From a checkpoint of a small transformer trained on Wikipedia: 4099 steps.
Each number is 128 + 32 x the weight over its row's rms, rounded and kept within 0 to 255. Layers, rows and columns count from 0. The size above them is the row's rms in percent of the matrix's.

# layer 11 attention key, 192x192, rms 0.122, rows 72-118, columns 64-95
size [ 64  67  71  75  66  68  75  87  93  98 104 105 127 146 146 140 157 145 154 145 150 167 154 155  65  55  53  63  56  54  59  63  69  58  69  74  73  79  89  82  92  87  93 122 150 145 144]
[[ 96 152 107 131 131 111 150 116 134 132 119 153 112 163  32  91 142 107 146 198 139 142 125 124 105 161 184  77 128  83 121 147]
 [216  81 127 137 112 107 196 100 102 125  40 132  98 126 119 139 109 147 146 132 133 171 165 158 147  71 156 110 146 101 138  77]
 [104 165 112 152 129 133 167 169 120 122 134  97 131 142 127  98  74 110 107  51 108 149 102 111 185  97  87 169 121 146 140 102]
 [159 148 137 148 115 105 132  59  58 117 119 138 112 123 152 111 153 118 116 225 172  79 124 116 145 136 144 120 143 120  55 121]
 [110 146 158  97 152 200  95 146 155 103 107 172  82 159 115 157 112 148 111 118 125 103 110 181 166 104  79 111  72 130 133  98]
 [148  63 142 186  72  80 140 160  81 120  94 117 142 135  87 110 167 141 124 107 131 117 141 107 125  91 130 194  98 195  81 113]
 [127 139 185 100 135 102 111 170 166 153 124  98 170 110  70  84 176 103 128 192 124 179  72  95 157 148 160 139 124 102 118 117]
 [121 215 110 129 103  88 178 159  96 131 121 173 158 118 123 188 146 119 150  90 126  80  67 133 102 118 208 124 112 149 114 135]
 [159 135 129 155 114 146 167 143 110 130 120 161 137 201 116 179 116 150 181 152  84 111  76 174 120 151 103 166 113 140  96 104]
 [199 175  67  99 122 166 129 157 174 134 119 125  85 109 131 117  90 148 140 103 121 147 133 150  80  79 114  67 153 130 172 162]
 [123 116 146 151 158 111 117  99 101 145 149 116  75 133 157  91 179 128 150 118 179 106 139 132 113 146 138  79 138 148 126 170]
 [184 177  95 104 138 140 128 158 126 118 125 141 107  89 121 176 112 173 142 153 162 130 135  90 124 138 150  91 111 145 134 128]
 [143 122  76 166 144  84 139 137 168 154 147 164  80 121 133  62 150 121 141  56 110  95 153 119 112 143 117 112 105 127  98 112]
 [165  94  82 165 144 114 103 149 100 113 124 118 130 106  66 140 154 173 112 120 129  75 109 119 159 179 151 158 103 146  72 115]
 [ 71 158  83 101 123 141 133 117 159  94 139  79 101 112 107 196 142 180 132 166 135 143 131  92  70  76 107 184 146 147 150 100]
 [ 82 153 135 113 150 159  67  77  85 132 122  95 147 155 121  63  81 167 149 119 125 109 108 124 132 101 102 127 129 119 112 173]
 [138 133 137 124 124 103 156 145 124  83 151 133 157 131 155 152 199 148 103 176 133 111 203 175 150 119 226 140 168  89 178 112]
 [173 115 127 149 134 155 105 155 138 112  52 159 142 124 148 103 140 121 155 102  94 117 144  75  84 152 140 104 126 116  92 130]
 [159 124 127 120 153 106 106 103 102 102 121  89 131 122 170 178  80  96  63 144 197 113 112  95  95 115 101 105 127 107 141 142]
 [138 177 149 131 120 101 179 131 163 161 143 145 123  98  96 114 106 131 162 121 153 137 168 123 152 122 124  94  81 103 201 132]
 [103 155 137 118 175 189 136  97 186 135 130 150  63 137 141  75 112 183 138 144 172 133  83 159 142 154 147 136  91 114  70 155]
 [ 75 139  92 175 193 113 129  89 171  99 162 115 129  97 115 169  84 109 146 140  97 120 187 135 124 110 131 134 105 141 102  75]
 [160 146 151  96 116 172 104 132  78 115 128 143 112  59 150 130 126 103 208 130  56 184 127 169 133 106 121  49 156  94  88 157]
 [150 155 104 168 128 130 131 127  98 140 117 133 121 102 102 125  90 146 120 117  99 147 144 152  44 147 202  72 132  84 148 154]
 [ 73 122 172 155 111 122 127 117 107 126 119 177 162 146 115 150 120 166 125 167 112 117 143 159 169 107 137 119 149 144  93 141]
 [176 148 124 159 116 113 131 153  97 114 131 119 153  98 120 140 198 115 129 127 103 108 151 158 142 120 172 131  94 210 125 179]
 [127 203 177 130 129  98 136 173  77 104 105 133  64 160 106 126 105  80 122 124  69 104 142 137 139  67  92 136 137 206  94 110]
 [102  74  78 110 150 118 106 105 123 144 119 182 132 115 186 117 137 243 144 111 128 114  57 112 102 182 114  90 145 141 121 154]
 [172 107 101 218 142 158 109 106 163 130  88 137 171 169 171 100  93 124 133  94  90 135 101 143 124 190 162 173 143 115 122 126]
 [ 93 188 123 112  94  85  82  87 159 113 135 165 134 147 140 152  86 144 184  67 112  99 102 121  71  56  41 100 195  75 113 152]
 [140 192 117 108 126 117 117 157 191 136 143 123 130 106 129 165 114 100 104 157 166 169  52 149 115  95  78 182 151 109 123  72]
 [125 139 142 172  68 192 111 132 121  76  98 109 200 153 151 125 153  95  87 120 159  45  85 169  97 152 179 165 119 114 110 137]
 [123 121 105 102 176 111 126 131 104 121 139 138 117  61 150  93  79  74 123 153 103  83  99 116 178 160 152 161  97 133 121 126]
 [176 133 136 142 137 153  64 168 159 152 134  57 127 120 150 104 130 137 149 121 122 143 135 127  84 172 159 163 114  78 112 135]
 [157 100 134 112 105 101 158 125 110 100 150 160 155 167 133 124  65 198 117 127 136 197 186 134 117  44  93  94 123  88 140 103]
 [179 116 122 157  78 163 114  67  82 137 152 172 130  83 130 142 184 123 147  94 106  92 107 168 104  89 188 170 171 133  48  96]
 [174 105 157 138  97  83 119  74 117 162 116 143 128 129 149 102 179 161 110 181 145 170 136 160 163  84 115 165 125 175  83 112]
 [127 104 100 175 110 188 177 183 143  91  98 119 127 104 153  92 133 181 117  87 120 139 181 113 151 103  59 175 101 118 147 117]
 [183 179 169 171 231 112 170 147  66 137 149 128 141  90  70 192  90 102  90  99 113 145 127 150 113  71  92 180 128 135 115 127]
 [117  90 132 106 157 147  85 155  85 120 108  93 108 148 109 150  96 125 157  96 156 160 148  86 117 135 111 140 102 138 148 127]
 [106  71 107 169  84 146 147 140 130 140 204 178 142 129  94 130 133 133  84  93 147 120 123  86 160  51 121 131 125 168 116 152]
 [157 150 157 109 182 171 148 144 162 153  81 135 143 149  94 126  38 160 139 109 154 167 125 145 168 108 101  74 158 148 137  77]
 [129 130 109 117 178  90  77 176 114  86  72 115 163 103 124 120 127 115 134 191  81 130 138  90  99 103 195 156 146 146 140  67]
 [136  93  84 119 115 153 100 153 130 106 112 122 131 137 114 151 138 138  98 133  90 117 134 147 102 122 143 191 147 164 127  85]
 [161 161 122 144 184  98 137 120 167 149 119 143 118  47  95 111 128 167 113  86  98 136 139 121 125  74 154  78 201 142  99 110]
 [230 154 145 100 108 143 120 152 143  94 161  68  80 135 129  98 155 141 130 150 203 174 123 135 104 100  96 153  32 158  98 133]
 [ 73  99 145 149 179 124 101  85 140 197 169 119 139 177 132 124 122 137 143  78 114 118 139 139 114  76 129 143 120 155 126 159]]
# layer 11 attention query, 192x192, rms 0.117, rows 73-118, columns 64-95
size [ 76  76  72  68  70  84  88  77  96  88 118 141 136 138 149 153 147 161 149 160 170 159 157  65  71  65  61  56  61  58  65  69  61  65  70  78  74  68  78  92  93  91  93 103 142 148]
[[127 124  94 162 103 130 105 162 159 104 103 110 156 125 162 160 149  97 168 130 132 112 149 133 138 170  60 113  95  98 134 244]
 [124 106  91 134 197  91 174 135 121 131 120 146 103 157 137  91 158  92 166  93 137 142 134 132 130 164 123 113 178 112 121 126]
 [145 108 117  72 148 151  65 109 182 153 177 165 106  89 152 136 136 117 157  90  90  99 132 131 135 180 118  81 115 177 131 110]
 [162 150 160 104 111  83 111 146  98 131 132 134 112 134 125 106 169  94 139 102 124 117 126 133 106 120 158 147 100 195  88 167]
 [ 63 132 104 144 109 136 156  91  68  95  58 114 189 104  85  97 161  69 184 133  82 158 138 166 189 141 113 133 128 133 121 166]
 [136 157 162 137 165 121 144 143 141 105 130 116 121 134 136 154  74 142 139  83 179  81 170 141 157 105 149 120 116 184 126 153]
 [199 168 151 167  88 138 127 131 173 149 164 109 117 108 129 178 125 111 106 135 145 163 128  72 178 110 102 105 149 186 146 111]
 [105 136 158 153 107 121 140 123 182 110 128 168 157 120 132 100 114 164 162 140  91 175 146 119 136 108 136 190 125  84 140 172]
 [130 167 168 165 139  98 115  63 130 115 155 109 143 126  72 194 130 120 140 174 116 148  98  69 200 194 188 122 139 141  87  76]
 [142 132 132  88 111 178 122 173 147 105 119 144  96 112 136 194 142 104 107 178  96 137 133 161 146  58 135 213 169 118 122 101]
 [162 101 139  71 130 192  53 121 139 126 109 126 154 110 114 151  90 168 164 135 139 103 207 177  72 123 138 134 156 133 125 124]
 [115  96 140 149  96 150 142 167 106 163 178  71  91 149  62 161 102 135 120 114 133 137 214 105  96 139 158  74 103 163  92  90]
 [ 92 134 148 136 117  93 132 121 114  72 161 121  91 186 129 100  94 124  69  89  99  62 120  70 146 133  86 100 176 103 168 156]
 [128 105 126  78  85 126 146 156 148  96 147 109 131  89 167 142 125 123 110 111 188 205 135 144 111 115 186 100  81  64 117 142]
 [ 75 107 104 137  84  81  98 142 112 132 188 106 132 101 148 111 102 116 141 113 120 151 150 115 130 240 159 185 163  98 175 129]
 [171 108 108 118 138  83 169 121  83  95 102 156 139 138 142  95 102 185 137 106 165 132 132 134 153 118 116 158 117 179  86 159]
 [114 102  94 134 132 135 146 124 161 141 144 142 169 107 118 127 128 114 190 130  97 118 100  98  39 126 105 163 114 134 149 164]
 [133  87 139 164 170 113 144  55 142 115 147 155 179 102 140 124 153 165 166 101 115 122 144 162 134 111 146 173 118  79 127 170]
 [116 117  85 173  80 135  76 147 157  99 192 148  60 147 102 181 119 105 162  47 126 147 150 119  95  64 130 151 137 125 170 113]
 [ 60 123 185 153 137 136  97 108 134 112 115 104 103 148  79  65 162 109 141 153 150  93 145 146  78 158  95  86 174 122 124 127]
 [128 138 104 197 131 147 107 207 118 122  99  87 143  88 100 125 149 127 107 152 153 153 135 176 154 114 131  93 165 125  70 125]
 [144 147  68  76 149 147 152 123 119 124  87 127 110 166  87  73  76 101 121 122 122 199  95 121 110 112 125 108 159 188 112 133]
 [110  73 111  79 145 154 141  89 107 136 129 165 140  98  58 192 113 120  69  93 126 132 120  87  88 110 122  87  82 146 107 121]
 [117 135 129 172 137 161 119 134 104 106  73  63 204 134 113 112 185  93 149 112 140 155  86 117  91 114  99 161 177 105 182 158]
 [ 85 169 113  84 146 133 141 150 123 162 161 140  76 104 148  93  18 186 126  78 145 104 133  61 137 167 110 145 136  74 112  27]
 [148 126  98 173  82 137 116 140  92 146  67 138 203 124  89 122 134  97 159 163 124 150 119 143 100 144 147  92 134 110 120 200]
 [119 128 174 151 147 118 116 168 122 114 146 100 107 190 118  86 119  79 116  76 140  70 164 172 124 150 106  96 103  98 157 144]
 [113 202 100  93  95  92 168 159 132 120 150  91 130 119 118 102  78 145 156 195 159  79 118  67 148 135 131 101  74 113  79 112]
 [123  77 156 166 136 137 130 165 123 149 118 124 161 150 108 107 189 115 152 124  72 109 159 149 118 153 118 134 107 156 161 179]
 [135 128 102 125  68  60 108 145 119 142  96 110 192 122 105 147 110 112 112 180  92  98 146 138 107 157 200 126 147 141 140 170]
 [113 122 130  98 108  79 161 138 121 152  72 131 112 152  77  95 148 185 116 138  86 255 145 128 111 148  80 158 165 142  96  90]
 [167 168 120  93  70 120  87 101 112 143 206 108  81 123 152 146  81 147 134 109 174 104 121  90 146 109 154 125 146 147  84  77]
 [ 69 137 171  56 122 136 151 126 101 151 140 115 111 139 126 110  91 135 136 167 128 135  92 112 193 142 145 150 151 174 147  71]
 [ 48 137  89 148 111 146 107 126 145  92  98 150 168  94  94 126 178 127 187 128 155  79 148 144 114 123  95  99  93  63 193 216]
 [109  51 101  93 128 125 132 117 166 115  91 118 188 183 133 190 145  95 189 108 181 123 104 104 134 152  71  70 111 172 110 161]
 [ 81  78 105 129 153 120 122 175 158 140 116 158 184 184 137 106 164 116 210 113  89 156 124 137 126  96 101  78 164  80 147 222]
 [104 119 161 157 164 132 150 107 103  87 118 127 117 112 116 104  70 140 121 141 173  66 149 109 155 151 117  57  48 110  90 146]
 [129 133 101 103 132 136 135 179 194 130  79 103 144 113 183 108 108 200  42 129 131 117 128  68 138 139 143  96 137 127 192 151]
 [130 117  71 132 146 140  90 117 144 151 168 109  71 107 116  49 148 113  94 165  84 148  71 129 126 143 131 153  84 116 126  71]
 [122 159 149  83 126 126 130 119  76 144 137  82 145  75 111 107 124 133 152 120 139 122 137 160 111 127  69 111  78 143 140 153]
 [140 143 162 166 101 125 124 184 137 132 146 146  54 129 134 112 122 142  80 149 117 131 165 152 138 138  95 142 137 223 147  89]
 [146 145 145 114 107 173 118 171 138 149 131 188 115 120 134 100 112  61 120  71  79 138 214 119 136  66 144 153 148 162  92 150]
 [106  60  57 113 154 177 136  77 158  43  90 135 144 146 141 135 159 124 183 109 128 131 153 131 172  73  88 114 150 123 112 113]
 [139 145 105  93 123 115 111 113 184 174 149  83 106 153 210  94 143 141 103 171 116 183 114 183 105 100 110 130 176  97 129 193]
 [109 119 132 114 129  72  73  79  98 101 153  74 136 156 109 111 127 102 111 183 129 194 106 101 190 142 123 147 188  61 127 102]
 [130 112 187  43  98  86  88 125 167 114 133 129 141  86 116  88 118 143 121 152 132 103 149 201 142 153 175 174  99 127 108 115]]